Part of a small language model's weights: 22.5M parameters, untied embeddings.
Each number is 500 + 50 x the weight over its row's rms, rounded and kept within 0 to 999. Layers, rows and columns count from 0. Numbers have three digits each. The size before them is the row's rms in percent of the matrix's.

# o: layer 6 attention output (transposed), 320x320, rms 0.0331, rows 181-191,213-223,244-255,276-287,308-319, columns 240-319
# v: layer 6 attention value, 64x320, rms 0.0363, rows 53-63, columns 240-319
# gate: layer 6 MLP gate, 832x320, rms 0.046, rows 0-31, columns 240-319
# up: layer 6 MLP up, 832x320, rms 0.0437, rows 0-30, columns 240-319
# down: layer 6 MLP down (transposed), 832x320, rms 0.0367, rows 0-30, columns 240-319
o244 097:472474542536470338533607427460537495545523535465575482520451507477482509550578542474526522488466512527514522494622510549556511450409529517535541497561545537536540451436526567515577543399510466511513418512461551523481540525487493586487459462
o276 100:486504502512507480535481530512505557486465594417556469530506543541535532482498547453427522498550469561530525425439459535460573464506492548554496535538444613467454464517437572517502522426538534481522554457546541589522480576438462603532533533
o308 103:506417456431409510522527519599527591513540459440530487523494524549475502584577524479572474531527391453508526607609460511541504503473476474457554429567459500544540584454434484574374588542549524478574536486564445576532541471530469519572571496
v53 103:435374458478372489524486500495560495487523548546474418478512458447449524517606511471456536464478546465474473521456456484509498581517566479562442491363540404475515544430450434481500473518515485513635450515469442507536507454521538413503516549
o181 111:521543450493486533460494532626524462468561542400503525552529509496436552424424393479501549481493493431401440416564504489544540502495471482563456491346481533482426614552445458539478443487601520472585448552443475442463450463531518553543523519
o213 114:489501508555449479454491478578540480439483572515448458453516474432459494430505518538528514416510512487497467440552554515490486578530550475469577479480552411501429521409470485478535445556510536574474538492518474407506468404508459521508437590
o245 098:471529529534475493410424422504563502495611490443463495558487492488446536454494553473592462476573522493510575525532539466545532555536521554480478422485555439484498638473525590483486448481498552481528547620517481474521551433509596543544448480
o277 096:465540536489596518498566465439466543526470455468432475549534461538560422501409572461441535469583465485506543564441560501526412610526438502443499443626494540538520566459562535511551502471488381493474522563511582463508525536504470455446464469
o309 095:528486546490421530450502504439601584550502404503484507468510472555568511453528529592451578456492514588485511525511521474472450497532474491414494529513476464498445423543523545496521457426467415497499581485489550517484468447528567545453611462
v54 111:502545484520529570474552479456539557542495558444536515519509567541457573451552478387502380432425469542550449629485443529504442480516553574561535508474508531472453441438489512545588514533458540452528496504483540467498486512496492442500521497
o182 110:502529455502545561441553514491499500487451512483423414500507510521485549506419441444545509483525545495519409537524566572438454488424522580544458453530499551504525464467500446566427494515527473605505468505450536606485520487454513483494510384
o214 100:496475381557519462528485448500508421505452491494482510516552534622388566476421502494415488396505475529539443510440539572484511527528485431422533504424449562617510605432449521538549467515482504543470602547491524505531546492531438535374591495
o246 106:498550385552528562412506465594548471465447455387485465546524529487455540473445481453519522467590545489502494457562561537434465584542521509465482538486537522396570481522468495411491519511500479508469490549543481473517527516503493506452521538
o278 092:448493540415424530514517456492516542434496476462462543555529466402544495531478535493596531489508547445517465465501512503491416567630450540555488452531593469456498523416465459454524403545551447479555456531483431507506480460564546421504512550
o310 113:554453481490461493519526474443558477460539476604517529461505615405597420483535601528461510476517540471471511472496536451554527510537460544543480481467504470548565492522546540374532517431452460409419470531515476463534524497481441484488445500
v55 109:506527528505599442518436498448504443465514513487482561482602550536563550467592465488502404501569534529558563539477518508452539505479442435517587472442506489623523570461478483533481464490547511447463461398452537560434445483519511441436516448
o183 105:510512524404611447464447573559514490448460417474541469538466517445538559460551413544559400457486545526529449459524479496468492475519448491504544531396487483463502440464497528517442476500502489533584464535595496512489506420441558456529510501
o215 115:486498515445538468511503537432467475550452432580564545429562497526529498498530631487529556445606467475515468464420589514518471472471498476489438439544508513481538430476378440457491468416554520486454451572520441512559464522514550469441513520
o247 105:459440482473446392489381465492528489487559457533455445468488457510536635511499433468549454463478436613507462415478461508513416533543559597435510522461520472517512475438460525467437437541468464551593515442447435552567483455464531385478524454
o279 106:488434398480410490527482440542500524541491625472386503547576412454418467516439474463557505480520546502555502550569434455479424515499549485476510400467484556509448512571495552512580457566444470562508527471459531532417656435492499526492536553
o311 108:516440466558557485481589476468482522552533534499551520536456465564512533502447408481445559484461507462410555517553464509510487416458499523454496518418522529487489559603467544466485506412497413503465560511428487447485533516483348527561527534
v56 119:446505478482587574463545476518489557522539534573562478394515542544500477457590526493523454538482528509444456503369392519542483509485473585476483431544439529546611506411545448544645448475476489566576470499511546512494552468478451453538560502
o184 106:493488457518465540511515553582423494559493482483414491504557526446518521522494493542475546540401493518511490521628447565517454489446539473507460502484519510513453473490417445523400375549491510524524406567441513421570437445524491481436542474
o216 128:432486454581545512499506464492462466537473443506528503493518454508428522556463502506514466452579502590502536465466561453376512539564532475510447504544560514600456478455483522542611549533485396555524445519560512434525533435440422414453506499
o248 108:470520550450417511472428508521463504424452468415518536424512541400474497439484462637478504518602588485465581503453567598462470509509541520450462399452482545485416561482460494464528481545488486442496486555565402458499451533549537462510537599
o280 100:518463494461496480524505495481466550467582475463447540552443577558537403580529541584428536460378471559458485573576572562531585517562479532523524473524440553535541551477439594486360444453513553471546455579520418472530520484529589566531471512
o312 117:439539523596442529465467558497512457465462536527549500497409521466538469524468534547430485451501574505625525481451513514430505493485494540569568518450590488502371480417478483518579511445508494491495416479504493475552476564480498472482451439
v57 110:454563464531464498467434518459478588441525539572498521537464459547474562424392469450477547572440485521499526541488438518477451542455430535402512524424499520435483451522556448548436437494584499554543527495471488541526579577524464488502465548
o185 104:471541472560517584436446426639421499526511498475471484561615478440529595475507463432462497457500612474526471561516482503490501543475506422520502597464457504422430574555482513443527435439455521485510536515505545468511530563484466591509478563
o217 126:480486500566511465498415537456444481484444501550450461514382552470446543511540516377506549469569483561568451441540482509477493486489476479474541519449519525519569445540532484493465442537436451493662476555456653495516518501544463487447503533
o249 095:534512470624531503482530449495416511527466535410479403547477564492503557547508448447515516408533449496550472519581503467495498568486554467444519633574494511462427612544454522509460525510430521562518480568458572454494559542558493514434527480
o281 108:421540560423502509415449551503484594526569464480497418423569607501571453546466490581528479428480473534534508532461576461551551519480512526545510410583499520487417586472416515396502536537433569477456470473522463526522477507480455535591503447
o313 102:507449517526504526502544410435532468492543460504578509478478616588454474533445542488470462480513549463533465463565573399534480482585411534512449499386512438511547499499448591399493459541554464427497507541497504535544355464610543501530520461
v58 110:527462534530496548589482502444531437454534514445467472496470514538541506551445532539456514405480563498594421488518573532469516532470539455545462459541361499521511533562490510396506562479508537431502408456464367513463387522505498476456435489
o186 112:557516517472495558364593425464439529514480550434539433509572394469464478489516558531594554378503567470485498481571474519454482413474460485467435477416431517412481564519515495546466418429471489433531517525482459454474543515475503487470524477
o218 116:463461580457428427552469562485485554390538557493443483509511481503408448534495589561565579604462503431555465577526673540512492543516481522533498524480535543439438490528498653494475398436470388422423475557589456476478495456484562570445499507
o250 092:601467562523522513446519502488490539486476557448577510508583442496485404378518477475507492480511556524561577454513509445545547501512522451607562426558438504450491552592501579470501533518517549433462529451551516452448552450419546543446445488
o282 101:481524475518528456481461466485475530540475465465436529454563510512605551451522476456449448454468457557454546506455525455531438512510443488432440456591560479533484487429474453520580553526486519550583602600494593533559549444481431424517470454
o314 102:610505467415482477576473524609498466458483482462514539594571459521365476455479407505447439508451475449461495504569498493567518510525515515504563465530611501443520453457520431535546542551504466461410565479588571486519508399484518515457591528
v59 114:514511488558474517424561492482501493647530503525554475458587534315494480421451484473472427508553494429571368452555471451560468400483451495576487389495544480477531444438516520537459457527463525562394455508588573474557544444532489533576445456
o187 116:457530520423494383522538525532499420458592507454517492557463455513464490484568421530414531502506421629516492458517486480529666427506516431485438453471530517557499524496466536458489536485457560454489535510497462512531454621462543533436589478
o219 116:637497356445519522411493556525571477552532453531543546542580566501483453485549530571444464534489479585552476477615552505483490450449420488438403527500471467592535477545534487553442488458502590526424433528528531413479493518545506583465521509
o251 098:518524491449519464430509535519492506479517502545561493510441537495503461438641507493473534592520441547526512549591529466473576518408441449454465387516488469453441590520519593491465421555483566479451569563608498445496476502497465637485490589
o283 113:411440545538499490514473510612549506456516525423396475516455479593573573547442459515450518401421533531534536511516550449502535569564490481590511475591522586482500569449430490474468532515526537465538485474447472547525559483448440472478525448
o315 111:503537529461517562563435536541458542455466480531466490454458505511485461577488566555588521551499617528484548575544595535485465570568470569512523491507450499410335509547449501538548466484516429471477430533533490604425520434472500505636533555
v60 109:442458507514490544462566552471493472566504460537474552513442502523471414429453561515488550523493528480438479448419553528555481515539447516451435515517460468510449472550464527499545414502464531479494500535566521483520550504519404519542499425
o188 101:486441483471518559526561490463519449530413488479431503449506505560510373503458551572486526495545402461447494479384467498470515478517533397486466459449456511501518364530546484486517411516455597507479427534547471460500552546501567640507559472
o220 097:567483429470455464528511450526456520501520524528388459507479612497418489546436489452466490546529511545510510511564455499500473444473494494402510542484465515611464488497521574521522473546479520604549517524507581476459609452495438419542539497
o252 103:505508553472531493480504458465463529438474437469506531470415497414479460443453527461487506493601443460412523603523557561581592404476523501491558385461538485512546491461507484416554418463576553429433516582533465450521515559501542609481478441
o284 095:545464541515543600459500487559418508534441575459537463531495492512542601503524523546448535491499487444516521568496455441468567490463503453472557532553530527542542540403556536424512501445506489522446542432528431509439425483530496470551553457
o316 101:550517463485468475495375475478552566494503570511487515457460498452522428535450457435533518455547520473545544509580441508512466448445514572453543552517558566547552605462477484461439567510520503613452514499527489495421553434537497415567565561
v61 112:490471443481549489505518503516517499430504384474489564506513539505431551457633541534544487498671557482440421559499563490490437531559413529493530512503516480455525572552514478596406496464496487505438514512452491524493490612501447512478566546
o189 105:513501487526461537503474578605470513449533559553579507509493459480476565467531430487443548481580524488529477634518451540487586542513529467513461525562518525460470586502500535462470536495419449403418612471433483555495490484457404490540511598
o221 121:500478487461492587513499540528496506555469442546517541535440514460567460472539449592568547471524546439590623415472462446468465507471520452517547532596531536442583487565485513525496542598551493524514455512549543512483468503488467514441466574
o253 113:472521559512518517475585487515519497440511520501598542518471559473448468438556488463498477500608525514504503543515530458511599491522511485480496499479495581450545520514469643372539507499469485495520571489504444409496506467575530492469492624
o285 101:469568601515498474468501471482535451530543502547494453497519512439553569551496452472446552538476460604491466523466439541533507483369536530476473497467511566518503459521537433421441436550551591440526492502531512482539555522444453445503502469
o317 095:505465476497497507529530463532542428515515519499499531520460566496506491471383521513501432509509531427465497412415524484532482426429521613486411503462466563572432426394502524546584463533504482543538473510540541534589523412404570571409404476
v62 109:515540521475506550565545510410445410421421529563469473499449580475492563422492530553494508486503474413525482497374524554599464502476544533516508489492589429427411513506531451509508517477539540526488493512464475422569519512514536525453388449
o190 097:518525504510528501412513532468494464492499452531491490429468423544527421569447514505539442468515440518647549444428583480617393560463587550550568464450519460481495425516616477523501497529573561495498400511540513474475539448490464385577494538
o222 118:444522606458415570513577527448475507427601458566479550380427493446467462534481500578466494569523422455524534621497531462472489435546453491489570407517486533500497605502549572512440566470383457534488445467579414524459434409528455540409406489
o254 103:473479493452483532537471497444501495500571420482376496471451406512472492512409565619527470480497395499508526557515433521513376390453553471483488436429528440539564452522622429552497478481530427459505449518479372540496446454519504456531443495
o286 108:595534483494534446506536481550469438560533511563453441456556462480561521506457557408471407524559502483507497475462480492406478507556477466619527537475415493506414461524496528526499432454496424512482498491599489568545520540530500538469493592
o318 106:464519498555556489426536458476434514467519480470513487575450414537497530562522546438477488475532489584577561564460512481428362500543430461497533474544537492602498506484456447578530522505425514576547499384455412474470499544479485503490509491
v63 114:501481473532425417475446511543524475504449512504563479521571508509493545509478474436535526472511505604471545525497505555498515445546529554602431570548465479566545580474363484426491572444457475521540461518477481546498655513549434568536551425
o191 121:477520449554536585481478506523535490548494561586474436465498441516556581594492564458636512468541535493533543467476482551479461508476538587626369466583515445454479487465501449464505499490456477462511496441506563531542508556455474470551505500
o223 109:558545487535552462453507478537577494497553463540496435511406545494568586514470520479441447485401523524497471493627544470436563563585526468526400490476602441574472543393478436473490462394491466431454479441487394459529543507471497516594534477
o255 098:560494487550478492594460391497463415469546596586411478492512505571444547494426453465552472519482500468445504501568513610527417394452542548504522448475523497463470504520506398613507464535534524494448475585422457520496535513529449401589448484
o287 108:545528495518586567550564499518482520575454483490559537451505504488487374464499540566514510539616523474525486508408508555484559468518499476467516485478470494458535471615494570533526509451472478499406530474524517439479388548475521652420524606
o319 103:526508527574485448470444521383528532535520541528486511568459504506572557479508494433506470551492443539524542545530473483489461582483439378417463519525542551529468524445547459533431480443502555553508482523487432417526491538519487360480512527
gate0 105:636526591461524492521521558462475548515537584545552563473474486534467513495547556570512504463575472415459503470567501481470477495510495535453552433504502424467473514551479519498560515510459534541534426532569555484400520445547505514460534451
up0 107:471455357509495508537571557515586479496515470546455507572548341434412449444428488497445525516461449474509543478460509492448497502470526516452489504450435579487439458533525536518486502412485512522520537414436489548498458561541493529408469555
down0 105:437501486493461536516531533584524510471507483543424488480422582512545577515448483428441444491532484528551547468424516577448534575514482436468518586548423515560515519416463517572480493523497484435508557485488423506455482570487445504505449523
gate1 097:418540436544497507458559466519459520546481548454493492495594517555423460521451549463480575478442501509475431501469604622557544555566432472572512382504469435476496532559484463534448520500489426526463532498543426502521549456515550622486566471
up1 101:479556484599518555461432501525504466473476424509562521454480415408595532451429440508475475508441445542519509496463432550464457584529532447436545483483470487420496416556480552517514527531465365402449591552472540513472454474445454465520529495
down1 099:542539551530542451541482449533526471572564564451475523395484500452559625461496521599436459527532489513545584476503431610469622390457496553548464533569572549467451499551461545471474472494511428524503506540393530485578519466533452451449554577
gate2 116:490477458517425501524508401587528560522512542438564602502496559448543533550604539478567486600464566484567434581553563494498520422486445455462493495438468488527459520449630528486518496495532565499455465527427416451536528555415512450470516503
up2 116:456541511568543495499486513415470514391487560523514491496471438559484494437447499526512572514514435572538628438414486469421497467484538545518576455499451560488584484538466456486582505518474498474521481469548502547496563526589552546485583399
down2 110:458456540426377461453510512531501512567522440488515572460507574475478512530565508526482445479475597400524407553551528516549519530410482491436435532484542497523460511408535540545406477476498534567446480495449520476528476528450460454536492590
gate3 096:499515488516534514484577482495507469506491595496637568419547511499420500430530509417489439531448447598560535495457542452513489618440517485583459503448472476477391402505517474500529450539472479435523394482561537495425594449432412558489540524
up3 091:485525483423477552435515462480570441435465476519478509452555506510465470405471583465536522552490505547587471537462504518538439574510493549444414491339521476493381409445561609531508465434558442531458507509490477625517585450441433452594561511
down3 091:525544468406486591519516525533508516499475486481491547440567450528449419478390602520477499474512476569497465472472453507527397501525456561539482521490528491504539427424583493481442519448537448448583397521537456557537504539456450483512554423
gate4 102:474529512468571476449570541574539444560458537547500466516519392492437550463481616531487462432432423480458401487466465555587418530456485495513515523501550411487421397481545468450477531443425492443531490531463484483613509461550448463423475515
up4 087:426547460457569468384572566486465485527451567539488491495529449477406502459468543510516495401360524462500454489501444539514530524434453445458592544507529491426419415445529522473479502409470473418485485586542475455547460446502445517407471521
down4 092:491463501526474497458453443469428560474538544562561501423510463498505555511493533439583552452512468519439547450499457495528527447601492407523638573510539513514472451507560507496531450450418495479484454562490521536505466563454481403535527526
gate5 100:600555568536473491482469686545569517495417511562534518481544541449519553521597419458457499526444529507621501559443482502598521507467460583473498576484543534444478470468556477476466471565470433563490437481562550551472460441439492470535468521
up5 102:490508448515486449537452620485422577458566515475479463458584387401453491479538509440484421413518506552482471507572496465479456467475435584527431598451536480577584471465538448498427484581401414457480468509531421518456399493499483505570456474
down5 100:470504418555514494481548532569481553518550450513620559523495452387402509559552449431554548511437495516546467566519464554464481482468509464492511501487455445510493503450552491443472456461509505484500424515515487407496489600486503479511535507
gate6 107:482535517561454503469528472489506544452573589452489579458561478482475558499495557505476501557511509568590477535473505490452521571547405461580476533467492450487485501584561403550500482542543571523531572529538465495408432485481550487490543449
up6 105:455537487605439411496455479494537494539504408544530499518427565493497539523523510428523521561477450566517517449561521404441423494484485548525478540528564561546458452521466509536504462572463505443492491376485505545500513498458570435449435487
down6 109:451543522592549550502487551552479491481477460524433472497617576480497548432363545417439490528546521490465475543445543584430514542533497468475500523458536453385444484527452508526516462508560441529489506518604555540529567504495579496485494544
gate7 093:488498490439583386414576501481577505528483629451491436512512476520514485468575573441503466447392399502415527448521501521524502562432480481460460456424466492508508470550531414456502429540509573378471515435547441477507602535488531417473517550
up7 097:465495439522482497432521578503520541491451516464574421459527415551408519463569479577533479542485347509542476530587498438540507510414433459509475569457445504483434520520521480523504467526486485481622502446573538481481549491441475493514482510
down7 096:419560487476528509534628497493571513500497409470560474522500449527420387487522455422416537501500419457487518480565480576426452431454373450536513473482459563496491564463494486482518458451527427419486518567494508541448531559448398444488482470
gate8 100:454379574433511457494465476580489518375555518584510486520529589560535404471456561520460492561471480395511404516520511463474495521450525541567522499546494531510493593460546497569568566617442533444454567500517572457427552450420521417388490455
up8 101:526430576484547531518471510586407523392561504534513431529512560595532402440526586517494508515470533435516460483525478503540544456512532492577575559579518565516408487410486410457508555535470527473434603396465581451517623474464618456482466473
down8 102:506463437532490482476442408607465485479415465586501520509539534532455446500534516532476508503516518551528456497479487503520518444498530419508538561497537541528464469405540471468497626479559497403484557475415507469494543459486573495479554525
gate9 107:512555476539553510547417508513520544521474439511508475573500474438530463533565500496440489514590489452427455453398562482455497537577514546518520496562516445459551464622494451534475494581514577483509586460531523507489428485483496578520485436
up9 109:535508453549522477475443518561490496532541470601479439498496464434520563558530557478501562465537487518503513533517473480509469400530541523558451525521471446484544468492471547420556480471562553529488521456556559495471505466461533499612399552
down9 107:483408530617492501443523433547513499515555559460442569413476484523451498519479477504558554563443422510533479502557442477520475407515553486487558524515471553486576537503535534578479445437501392473472484507455480484538609574517454455417583550
gate10 102:572523584449521456468501533467462617467465473499500530555510544511417553442438555476473448566595489529500531455471485430462558488547453578417468515379487489445586480558611560528564501591440512505473541567540551488481510460447579547457508407
up10 102:485515485506535579574444471454568415399396424585487580513545534406536580491539437447491398475502510588593401466499514421501529566560471516520533520440462470530489550568439501531582453420499517504567480380422530476434505525545536543516452521
down10 102:524425494570416494393536567514593428566465475496500384471536398448512470482546369520422540512501493595520530436486495470525450480515499462481520451523513498489491425497528414469480472516454458482488515430497536566533483581518481524573462519
gate11 100:530460538552479486341447545504504510400469444460435559468419447558411445449507470551557582466461568473525563426575561463528499476449558514496512446467443465448500428500512506521502492559612536491535458487529459458417494398417517464546559540
up11 101:555541474434508470553444467394496436419455534549524532517465471502466489356482382517466408590489528508547467462307530463582443528524419426511535511418506544519504482543489407471488483509433499572477495430536516477422480463546532651498355549
down11 100:493485434397487516453411477434603460442496442538611527604582560489425441426550470558527551503500493437516428496474459509477569524508447491487583537528496572472543518484524509450404499480474419628396572501492509526481511393551430539504546558
gate12 099:476475518451528498457445547441524500422553542487472562480392453427492607480432493518482504500471508463474576528439521396540564542517473518431432498421501460545485591544495455451498490447541494540463555473542526430496470456440398500391545334
up12 106:489486485507509464565504415453609520538384444529593511506478515525530496568421400483551422432494546566518546488520555463452484486490466472401547486562490526509502555455519557573601529580504530469454448453501526550442495522441437468489468563
down12 106:572404481475560428474507457498480516471468441492533503471433417561466536491508478506508499477477504569443473575551524534640523479481599535544521483545542541416526525437482556471458576539501475464504579490570516512524512443539454586523572451
gate13 099:468468546533471411518508549523448491379540475416461487628487486465524470555550378431474568550477472503602533493501535530554575511495410489453526594515461500506445557561584518404547477503514474379506471586527433489442495578421457551449518508
up13 104:589486553518541535539625635398552553529557573429459399509546470504395390520490497499495523400464477483495498513484470425450454527415468492516493481589489557474462448546522518508410476501540430496511467568385448484456479580496508492517512443
down13 102:570468463538464505542532456478446482466465557470464471563439529472388534457540521501526493492438563495603581477474453425448491503442511443451547441511513547467490525562542470409497510544610442521542507551419502473485514533528483515514501519
gate14 099:560541522465524460564535512540555456548527601483458465593454566584480559480582438592526461453561487510487507543516507549518538464502527450464551518572463541485553466508496497543473469452498500466494504594422536521522469472545409634445429590
up14 103:379482481553452448478501519589500504414516513503495498538508412513528460560459536441505452584427530481419466481554506475518545503448409549555427522449521521456504411558416461478456610483417496451500529494537434461488444597523599541512514463
down14 100:471455524474478451507526507463527555495481556476512497501495626504426580514503476516510476483575469557363434616488527533492531482473459473463532579484523560479438456579447472531489530599517410506535598593483511465471482519528517512545517539
gate15 100:492540552531497472515550542513477422507454501458473552528561486547405545556482463512445562518531492449523451399432479477546388582454414474549523581499495477463496485507502394530473361512465544436555500458572558503478522512475492497545484504
up15 098:445506517505495412525522453463408527498501526394387556528531435514444518520565487569478488528495565470575462501464476450531373573513475475486461430597484495471541525478576557490507389469572594481513471435534462489511529553496545462476464497
down15 099:402493497453517478489546503523415472457466536581450545514528528490523488550578626524502573497527540478541528461501481455479500517436545489528455468518520430407539542471500493484455436488562519477555528468503471506540526473521537408531442598
gate16 112:555584482397532494573483647521518407499492467408497486548532499674504487415419384515432544565546455567419447518446486528509570555526464477454566382477511513514454525550495521563508477451484458499456541540544450538425433481536517514470587512
up16 114:503509510569553507449478443425524573483503562572611634522530514348413509454535465415524564458441487415542496420578455540463466454439493535447418517520535458471547518505473527499423541573405488566498523474503575524542562495583443525507388502
down16 105:572488490482483417505488553493587513471485540507514544536537541527443500448537456502581583533427437553485476466504439543436593432462515518558523517439472498454407481497466497501407500493498515520453452456518448554501552565632551502431445501
gate17 103:520509549540506446439471491489543502475475595461472403473530501524475492564528473474467510450513526548558493619531383472494481474475644475561496482482518519448520546568493499516592426514399512524566448569564489535458543478584416559515385526
up17 109:490531556478483392548584495486489506570442487534517459560457548473594621513572468524561489460583548473479525578574534423485476483340509500539557511431483529476526500457597471556523439541462494561552523517489592480513459539542428465473521594
down17 106:514488479474475454539468486553482544510565511530460532495527453484445503505553514493472428461491510494459489463511569506427498433528455554415487483581550469501470458405510523526469592467414478501467568500512490459486407418531529434519527561
gate18 094:458442433448474439473393450575477586475489613483487505499541501476482495613511496504563585558488501478472522455472553495459451537587403506549482555551533505456468439509571400537524524513519546404482460505494492439517520442548501390517548477
up18 096:435510381518540486528571476538525459522522492481465400476535578502437596505600512485572533459476508542595536435456559407443504550429547555541438496495531467552561568462502539481444480467524595454585427417320452442549583521552542544460514564
down18 096:573503439498519481499482407529524495527438437536408502539454513514422411538494517446474482512471420509530524463507514494455569461537527458497584476503439549481563458525519473547585554483408445425441542588511514464478554448530490601457463454
gate19 096:527508451447451479559483520465526483523504501513475472549430506482385494571462575490535542446480410539439447571528490559533369518545550504569475499567488409503514476491482511558485585513482556420523557461548484609525505484523588512597514517
up19 091:451567494463487511479577423479448655488484478475577575493528569587510544542535506414471465431511511431536517428490493438446551525540517524571510523467570510431532500533538503593446475444538479547536502578502433434488405446504472521501539442
down19 085:453480616464576531460469525538478523507522500453474418503539435521562542468476476484424607424512466550500508505454560537448525500627482516530491531514478458545533558539533444443488486576415481509533524604517516435566539501562493585494435480
gate20 094:592463421468497470512473434479541516514473526496528456513527533580452541479460498507481633469495454600432468505559450488586422511451501555548591480526417514441504637486538604490413467470480494455381540481538437486454548521516535518460448454
up20 100:545516479467561660564498524598498446522505430502516416470479503502415490449478547536482524515579470615446450464509384526465482567492450436445585506444392466510505587424550470580469618524506497475431494507427531493495524479489458465480508493
down20 098:486527453575497499517471445547507538513541477526499434538507533470487460483553520450477568493541505558519499465492466435588502513475447549461478595499517440552477556413563501513497442503451461504346479436453459477485525492577527431452400500
gate21 101:527482523475443518366370424627495518540411491487449485418472527455546488506458457536437512560520606476474499488567502435575506550521510597453512584476557483505423590438547489555477464526466466484520499475546558487482478396539515517487526498
up21 100:485553483526425446511542450517532497482440531579494461435494425531490398478586458484474511533529609614583519517571543490519483520562642529448518446444590446380488460491485511532490489421534483452472498523439505564505563540534491474547485429
down21 103:514480572519500522484562536548432527480462552486491592582442557506503528387465472458474480484462524539437493432467487464443564550471410511464487565440467449463608473593463394498474586511481478430599495567467456459452400526506463518537638462
gate22 098:478551595540423436507474516506550486514518471509514516538512499560445486514550493522464434561563454538488487441545501454505557497494466565573427446493635508514446431509515436573494470582453547474477510449437426527461514441466534468486458426
up22 100:440496543470423477440484576487509533493497415553568501479509482551532481535499485463482450490529541569578478483445571545505485492579465513524393488445559572534519446463470506492503541481463487509444534457453519479479565449482568429526518437
down22 100:509516471509484517517532468525427501464485562434480506500563494423576525517472468461572529475558480418505467507500556555416452605513573481469515531560474481526482530515477546516440458502485416526567471440515641542521525515504507413521468535
gate23 098:505511475535472471445532527514508413467497543555459468501522488550484488552580422476462552513484405578578508431615470457543468509440495424484462549398481557479520502509528486570497481599571405438571522451489625540475497449518495484538466486
up23 098:575516431509501515458419429467532555548471551502548581446432480581534471519504536553533572488575468479491509565459516537437523553465486529474362486441507512455505460549649516511475460514522501475536553509527543555467496473616467472445462488
down23 096:519478450497523495482564448502494526474547499492542597532495563535503573488462602380456479537538504475470441515377487486411485578506476436529465502491477597486534540545498464445538483466466526471430394533502466437528516474585503526406559538
gate24 104:520458489438561528524491525517565504468440497502577458571576581591482485501507435474480481484510490435508462563551586495540581446558466475496416465528533480448553504504556469527482544436525507481471431488416502571427434544521485508457525521
up24 103:495427523623632431564513540437476509421475411368505459504592528479533501426414344427418489451492526574438428492535483426490588511545531534483521488524572570496491501430471528502563477528492512515554445452477514505494455452597545556488466518
down24 101:492562450395567510493486486504516535510488372366620565495531521554591554413484468490521494483526449427482541528608548487539515513587512519562522564538537538511495562440443433523417491494503530588418587452517587414499419491505487397443457534
gate25 097:471514505511464446532434546458496612454567553498439447469484515475571484565513438533494529511518393510444529508544541427484477463540562480605574507521589475475484557413509494590489541454458374466497559525553538493421549414525439459439498470
up25 100:499388572430463528515524468527527495485476477461500492477527451567493456536508573513504529498468482542537609485497437452457528511480367520398464522516457525480472624512558592443442533440490465486543533497539390514489546512512385563558524501
down25 104:547515497414599492461478450489427446515528421465506408478525514610441494514487573507503471521468426474524543528538512504459514500469491537513472477436602490455481497453441638519440549468543520433423565514476542580512551518561494495484543591
gate26 094:399419555444479494540548620492510462476506480452523506514529487548512501458487561572526480441475459547454490530512539442544445498535536465565575492506474461447471584505491467558452446569472518383575526558426485419460453467488544590501436486
up26 094:510592530468529443504506479477580494528569453514464457533491436479443538558483451545442510478527542433495476493433471577488534453480403533461524474499525488532497426524476517502555481469569486602351487510549537601595484549438477439473512507
down26 097:486460531393485524448492659516579471522580462538421448491539489480493481472434583479507516482469468516449571477474442523566532531431506449491474519527454417512464505434496456575532560486531445441553583511551613519425510478514454534520577554
gate27 098:614484510585476450517470453590418444503508446482517586473431451507539567540462556542501513487491482489465532529555644519530539584543444425548469456362571529530519508566434488421534529477468502413452528480519439460444505547428600540480459503
up27 095:565481496541420522528456519628399516545403487472557461458443594501507481532479463520475538473526521458476445594515579560519494523538488510569516440455527463521480570512441523447534582511482548498422499492502455509482468509507482495483508507
down27 100:534492556402404441474433512518438469536522443448533520422573575513553512474521503527550456527507479525500506584510563519595549452477468450479455492592544538584464486530442508469503571532426522585464568503503510549524477448533559559554514541
gate28 102:481497500612521521520455532581501498474532432474659510518520395487553511555472467477470552580497511537525501496533460446567460654553432511451497499490439487497546456505475546525499441487408410459540503464506499490424489488523499515498459520
up28 100:481398506447494475444504446480572492438548523487394490614464512525384512448520553488543468564437453538497488552492522539493537376574508494555409507512422526510463501535438434528511473512488583507490513545481408596480590545633460457488440501
down28 101:475533510487497498473512543539523502478534432417495460516487366511504411574499531546500423523548516510530524496488586511456477500500492503518474436498450532448548505543500507529491476556420504428496465434525473539462611489510511556469462500
gate29 101:489454639594490379538429504461460486497441466529506544446432468466469498481499465480465496461504546580510595491574555478526438575492480440468492492480424524504489445552512596522538525538556508438547542514502552502597512480493506524461501521
up29 102:491527538549501487475554475499543529485507498468546447555550577515541543557546569465522442478467562521423494537516605520528523517471478511588587439523460452431584557465494475517511414487563519430472579542417537603511505565543449428504416472
down29 102:406545540545574497577490482596512506468557473487486543527435494424434535507513475585497488578433506519534494516522573558554574568557517444514488534502406577429582462585506519507465595468447468442448536427492594457539543507423449362473457474
gate30 101:544539457599583428494504416510535480506581512503515555534538434497500510558529559615512506457456442558475458531514519612477475559481472522531453465392479499551462511582532457472520517431519462494564448503511554464428547494536516441449514518
up30 105:442477503457439503429440509510474445395568557488628422429423477422525474499469476484536452488580487450613509558517453580500468562452586479561531492489551518519536575508458430556484479481565500511479595386501525582448442507470496430442482477
down30 103:478439539462492497436462482516494472493534425480540524504497532497560436491533446468494400478513562440422415416462482428554509531527498435402449442541509493432484546428495563427408522571473495511495514519568370452566501530486468521624461545
gate31 103:490487545489611496499499475526545363449379494487522509491515485416447440494478490535521467409517502438448481477514577514486547541527431516515501511444456506409504484440520481483606564550366503474483595573481523448561456455477480617457546564